config = dict(
    num_hidden_layers=9,
    head_dim=32,
    rope_fraction=1.0,
    attn_scale=0.267,
    init_std_o=0.0,
    init_std_down=0.0,
    optimizer='cautious_adamw',
    learning_rate=0.00269,
    beta2=0.99,
    decay_fraction=1.0,
    decay_shape='linear',
    max_seq_len=256,
    doc_mask=True,
    max_steps=4062,
)
Each number is 128 + 24 x the weight over its row's rms, rounded and kept within 0 to 255. Layers, rows and columns count from 0. Numbers have three digits each. The size before them is the row's rms in percent of the matrix's.

# up: layer 5 MLP up, 448x128, rms 0.085, rows 123-147, columns 0-127
# down: layer 5 MLP down (transposed), 448x128, rms 0.0612, rows 123-146, columns 0-127
up123 098:136117151095098118145125109117131127080149078156076141114133120128165092131142134112151146154141109109110153126142141104104117131152123138140150163136113125146101123075166121130150132128131128135135169162127140137138141139103132123145131112136120086163165128092114128146190133101141083165099158099091154125093151171108073071081120154106160143123113127123109126141102134109143157098088
down123 094:130101107141123140140091133059119178105148152115113135149127163104125139160117107138134077125104138152151127113153117097115117117163116132120082153120122101160121162107107133100115104146157107135106145154125111115139145118163133130184098096139133125138094139109156122127123135133105118136165148130138139174135150087133095134152148103126118138168166108146153127170066172086084170125115
up124 098:128133146139107112110129173167146167154132106150117125113121091106100123156148158136151092134154103145108117150149116166176123105123129093142139124176057100113146135148159136145169110156136114102131163098134109166104112140114112141131146099124118087166162155118124124169172137161164136128120164118146102120131139104124157099077125105134102153129116124142072127136135187137122126138127
down124 102:141142103135102117140111098116124068143102140111134155203106119123130073110116079113099161118126155096142091154095158095092122141128184145127128147135165133119137146116127127096080092100123144129152114112158173130138115122157152155148131127157127172124133103127157115122071110105116138100090122147147110115174130119148107137144100113108103102122151081126121117112110136136146152126116
up125 098:147169149134137123118145080171151125098142103166103094097125119143150100128126176122111143110143103118126133127157109076160184097166098143153113152117098117158128146118114118169150150115138089153126128076111125125126143146138135147122159071130096163086166136112100110127099124107161130150171130103147138126103127135146084107137166103126094133121095147148132146113158141135100121162118
down125 099:094109152112147142103110125138127132127145156132129061100121076120160153144146067133089118135166145145101127122130124103130146115118175139123108131133148126127150116124078129151115156166138105108139187104093098114084133119150149138099129114134145149143105147102147111135142148137155142150094103130122119126144154128158117124102103063071128144118110108179172137133119130151163121167099
up126 091:105124148152099151118140116164101134074130074131089128155103140107164111192111131136105105145164128130114094149113122092138179128086132157122160122118150126114116134124126116154144143091133118111116118140162184150121122113141086139125144150134141154144096111113096133128115121144153133127126183138156136094088169145135106084122127123186104088107105150090155146125101096104126135108130
down126 095:083150108108151127132128169084158085125120109098165127149155099135102113129133126123140181145119114116138093141153140090171109160096140130155091141077157104116120124137142161147137134120146087132137106118079114162156117114186156148123107104137133119084125100105144138080144125133133157123167096124129126122147117107111131183129133119073128132139158136149151095174115115119097122148139
up127 105:128137191123136100112100157124110111145122127107110158112161104152142148088097101136127182108144117123119132099123143102125132133107174092090123130128163149172116173112089142103125079119108125091119134115118122141153111157090136170127127154054155126103089139120188144092135124128129139126130119128139110104145155156149123158185127182141097127100147118145135131118137134115135142132119
down127 101:118093099160122134172132109133102089107150116124108143149134121096111126133155133094129148152114146088131108097096111145122161116149136046133144099135135123140112132124123138103134116145111124132120101157116093090086125172126106105137139102106135103145101125147110138093129090184124141142107081113112132132115137148154157122091107068088180162139151151103120118088164128103106098119112
up128 093:144131154148109130151099137121133133124121123170174115096096146113181080126074132147170091111085138158134157116131127154149124132181151097157148121104099141105152118159146148169133112124092169120101079154121155104142127118135133183092092134146107143107122109130110144141105105137116110130128136155120121089152086072144125107101119117120118162151111122143099126113123165127118111157155
down128 096:138117095096181121138135150155157134108167120139084169149107143127134202096130141125091140107104134096112114141136108121111154132132140111163102070107076107094145155110112152112136085167127107089137136112128134133183119116131145072090117145084126141122120177123105126122107116118120112115132149120145140152084141111101167150135117151134113131101109133125115091112104119167154137136126
up129 082:160134131150127155114150104137101128123100147132121146141127106109137107120138086101129139087149099136091121131099143103132170116107104142120137189167118113130137134135117139152136133108069130176108134107161167116121148112181145100128119100097100089172110138118066139152107102103147112169134155127145121141116092120097108117158100143117099109140137132129156101164123119094143069148087
down129 085:137168152138119107130107166128116160094123145163166131127108167084111113134140110133151114141160134149163119139153169093085099161139173142128091140116135130117100135159100145128115152099123127145126134089131130157132113145097126097110110150127144148107135175125163125142140126138137172151113094160111103108142147108159133126107126106138111120184101119164157109102165062089150134181146
up130 090:099112110189106142150135120170127156146111138121114142107136126123185163150115109140137123133104150127169123125110176122123152076110107174113135123130113118146115160143123145111120100127086077121157109139090161119118137122124080107092155088141138157146122119128112094107131139165087124118092141104101145125131133154060120111144152149162123102081155141129145111131117085093161131131115
down130 095:117153121163131112165156129091137146150111115105139134111125140143077112122130114113096101103105142123102141109127066126115132129129090072122129125148147067112140140131115149139107138075131146104140067151112105117113104125096112151152155158127156099155103121102078144149139099114155156128100105170130130110081118100107101125135135120166156108101100106126118138128137128178096097091107
up131 093:148130099097124164123157121105169132157146142136129148135138093125157145147125122142158128122103164128076179141182141165113106129133175119125173181152136106113104129123146144117132106124181139115121146124119161106146151129091183119138073152147108128146109144114113131116105075121138171076130148134132129099110160108128097135118085119151145107153093115113096110131134150164125137116101
down131 099:142137098142124133128089115116129134096120120112107101137098096154139140142137118112112104114151145154090084085107117136136120116130130112136113132110137129129088162098107174152107152143144119105113128137126167149109078117127130113194160138107121127091135143174127096153167169197131103176132085125067148145152066117161135145136120104145121122115146103109162130131105121110120124140161
up132 110:151157134161133103132155115125151150146102169083105127142116125147161138121106107163103095114080154102172114137170122141155094142155144139071106080104113143123132103165128087114155151100135147116159114118089114111141127114112117156148139126120152110114138083125166144101152103091134113130093124135121101129170115178107156124134170127116102141127095137081130119136117190136107135124154
down132 103:197106145148121109159149140146136143119095125100136069174137119149129132183143147155170102133114165144127111133132109126098167114091139115126107094151170108164072139136146110149118131155107105140102112104102090109119139143119104161152094109159139137127158189129151119170110126108162119116148147139126110133126111127126095128144093137152121117146071108148154134097116095132145123125106
up133 105:149119107150149150166148145137115150139183125090105178155130152137163122115121147108101121141136142142121180132153125108152096089111129115099114144129110096128149099158177122145124109122159127152104095147141150081120086091065143118128134100134121126159132141098119088138124132134151184139108138146118129144136126131116110154128113147182101113099123099110103153144081094178110123140097
down133 101:152126134089118135137110136116121143127105176134168142108160105089163075153132155114112127120159123154096081124134139099187112114161129140150133132058087142164130140143145114088088126119128127151151091110100131141082173111104119114130102118109109137140114127176134153127078150150102089137120131114105164168152149147128143123128161118106130143102143125086092119106161122138118129139128
up134 105:148171110091132106142119126138165140098125141161102153099127141138096102129136087116149147126124096125121129129123144128117131160138084158159160141122151162161118131143157146091136129111119155138140095117109120131086109136103133114138091148142133131138147120127110106157143109113179149135097126191086112135099081190156129125140144111132089121155139148098141149168095181075132094097154
down134 106:162111124127087120114126102143089112113136137118126136111083097169142128157147149110127149139103137126174136134135139114137126129120122126115118125151134107135163104144091140130121145172142102083113104127147102135119104127115150153140130108083104167161112105114172147087125101149121108112132111091077076109082090114132136177109085162160103119115129078128091092129110105139089150103085
up135 106:181124115149106153088152094166154156149128101168133139154151118115100114138134142122135156134110165097150147131136137111119135096118117164105127109110116127105100145115114167116111125151092165130113141147125151135172101096154128131095085129167132077086119121145166129144099100133168156147131093126132090105165097139131114127170095111170146101124181152112128110126127140122139077154157
down135 103:113170148133124085176114121134108118134115170121135138129148126128076190133128129138150174110156131122109138139118157129133129150105139146152113173132121108133125152130119111068151146080183124125132134146129114151089111141093123125159140107113086147151134169113109112090154137138155139098098137105128150160121142123084136145149156125159109178132068140132151158092117118174129128102099
up136 096:132137169166159095142135128134121147153151132127144083083127139117111134104135152074131118160139075129138084139114116133114121123139082093088162140110109117119105132147146141133116130081088180121111103139131143128123114167079109114121140164124152077097140160089134121136135142139109100105109143138116146095110117086150108129120127129174134153140104122101099183161092136142163122166126
down136 093:115124098087115110114069125111173093097137132123110161201104121156133121102099109141124104067142123136106121128142127112178135134111176134175107118140104118164153109123105090103128103127140097117119123121126117132128125095158154129108112129126143116141125097118124096152114108140129165162147120099158105135166133182160129109125144149106116070127136128121145107082149104112110099085122
up137 104:184196116148129148139092157140127119142119094136155132129136125106152129104126098178109113112082118093142125143155112098161108121132137112103154133160131096107158137110186130093146071111123148141127163149137144162126121129101107150131143165115130137081116088127116152133090102112115142105106124123111140102149129152088184152082145109091119113135159112148093155132117118138121135146098
down137 101:151116123126144157089168141139140131163147130151133128121088128076088104144164132117089106106090141147101134126126116133155118087106101115136149113116152121103165164106122128106091138142141133158157158120147118170113159119141183109100134117145111129182119128126150174155091130126145171124125124134131116106154155129149086161074116159171106145080105156138131153121159143103094103130121
up138 095:148147112176149140134134121117129112112122077113116111103142115138081102080106113134172107096121147132164154138143138156146134146173128178126128132119096135095107157137131123112120117149095129114101143132118117099139081084128149119137140134077086100121132091135141159129108096120100176131130082139115123081126122139141098125112134149117053070126085087155137108133149133124121122112113
down138 100:134125111124080146135150129172134110173129150169142146151155101145140174170138170108118110129149103113162107110107112153098134113136115153143142091122119150164153168102171076148109141142148153140141108160072140175144121179107155133128110140182106107153146129113081140104135157120135140131137187140147136141131104167128145137117117152148129123112120162104125106140123135132100101164137
up139 105:158123099138089126143109143119135129160146144137085152114139105129157152160091107132122134137171106157141086160115133147115151143133137081087154121131127154121133102157145139131150139072129116114137137160087140079095105153118137112126128164102144157149135188112100143169148142156098115117112133173126128142163106133086118090131128172115131140152134154116077108162118117122065130145106
down139 109:117147132110098138111130139091115124170143075134120099161121126139092108120134106069127099091122133163114109100104131167132116186099122128189101134094138161112134119141110154142106109164113101088144144118099125138126141139129162154148132150129134091145163075152181174146132146146164132158114146130123110130132137157092113114112118147119118137150129128125180086133137126146151181119139
up140 102:158141083146163141148094109130156144113085135097145131113087167146110088113108131107133117152129147116157092130135121147096149136103102155099112166116099130154110101143152124126135119126138156120160127131131136097167133150151074148085133116149163146145146139143157134108123119135103081159076119132105131152158097160138118160150142060160132100144106146131127118155091092180134146145136
down140 100:131130113093145156084121112124123137113120157116136142129152122115126077135143153162109113116121100169147118084104091147121122089095126152117156143127136106117154137132131102115143130159110122113144144138165157108138114114120113099160145143136135154174141151115162130100121134086173184138154122127190142136163136089128153118100144111137092148142104104096109065104117124121162067075139
up141 103:066134113128111152174153176149103105124125134118139128094144109095127126177111166136123142128129126132125124133135101130166116101154152133135149107114134172167096098111149175154160119129121128097160136097116158187173173144134119112116143115147192107132135117094101105100126136121115091138148124148115112088131137102114130131113156110112169096161126129130090139152146165126107175124143
down141 102:155115120081098109150106166158149126148140129125163129130123175173178154150124100138176137094143123143108134121139127153110154107080113127159108145143077104097127140104097172121102106132130113126105135095147081127107127096123070126172149163148118116084124126128120123140145132166142145117136171104125151142118080139138113144163092119089109123149123121142158150119176127139128116135097
up142 088:130152155114092092105130115096107143151138131175114115126138097119135089141125087124132113150094095097119137125136131149150105147168114142117160175098119116139183118156169153160132110127105133130146155093112165108135113152149147188126145165123116101122187143132091112112120157113132136142100195161098120120106140164138148102133162129146152108139112152093159125144115147139175134126118
down142 090:166121122122115139100146115102134168114180106092084152115111136130127132167113137094120084146100144169107146169107140152150125117142105113126182147149104132103188138110173146140169108178116093144111094168109132114104124166135141130092097168117170143121114149131133129114144146123155128100111128138147129101140126124126088110100087112133117151156090130105159122133099125140130172107102
up143 103:099123148166133171121135119147131161099117158072109155125169167123107143097142080182118137115146131140148115136099154153126103112116126085143095116200123093124131152124101142121115121081148104161128106111136142128083128119114112153118065157117123145079147184152121104125142132154119137112147142119111127098123097103138147109141149139151102140122115097137118142118131151091146103083120
down143 102:108166116102100148120138128110137094116082143120140147150087108154148129088088157127107108150122092132132116142133135128174113084152108118124176107096090143124118189159108144100115152141131142163122120114109097128133145152067133141164135138119126131193161120190144122157131124096117149149105109151147150131145115057139117114099157129139164101133145138150121143123106130117110125127112
up144 100:115114124148113120155143140142131134132141111116126135108106108085170174179092087108088156127119125114122124109097174113117137138153137123111162106097132158149113100156162108167147142132132129103148134146185160125098164092133130108071130140143128140091159142096130107150127150119122102147102112162130109132116151156120163163155086133206156102134150104110138141149113125125156145159120
down144 099:090149105132090153100126140074119098131122126115140157115175138148126198126153112132136132112153143148117129130146085111127116136085130138113113117124082127133166123144104135118130138150104080150139086080123065140133177151159137153134091134149137146149124160115143123120153119147135156112094155131175184120141130102128109088111115126095103144125159116141151154140178139146118150112101
up145 092:147125089119140147114136115126121135091100174131129092131123161127132125143136133108095139095100110136144137102117154096066110130155119129055127130144100148116137094089106112133165157156075147155104096158121111150092143147144114126157146121148149093133111141106147152119145150141119107168160078144110082121086150128103122096086151108113100102093155103133145134121095108106139152143137
down145 094:122063149143116131100168118134100139117180105129109140132142101096126164139132087161143134172105166155156081114112110166153142114142137122138144135146115176115155153121130120120111161091138115130169134119157122115172125139156116155133143139080140118064108120164150142138118117130142130085096126152168105119127176074162128149115107119152125134151129132135082100128119153104101129121116
up146 105:124159103095153142157139180132135109138098117106106131117112132136110110097102125152136130123173149102088155171130126129138099155115128161105096091151139153152096103148137121128144124150152157079124119135125141102185142156094120117110133164124154154153149118105128163135187134087114139094128161099107176143149147158101148164152125140125080136094117121114088106165167112141142127132123
down146 106:136147156123150083157162096116133146130138119104134162141110156094134108106161149138148158149093058100147122148143163126110129130142148162117175123129140109159155131173079143161136174089089128121151156096146095145126113142122136125129107118164132131156112139143131120130164152084185184108082133146128141165145157139164128136127110132106138099103119120140129086126115137117155147130123
up147 122:080148131112076105141135104119096166164144130175104116099116105110145109172114097117145140097091107118128108145133147122110105130147164131097122115106121133143144091148172077177152139088103154099105142129135132137114117139134120173103121135114150112121165117101138138152128135161097140121122129098136093116117162163123129097088157144130113127075079101126190126129099124099144147125145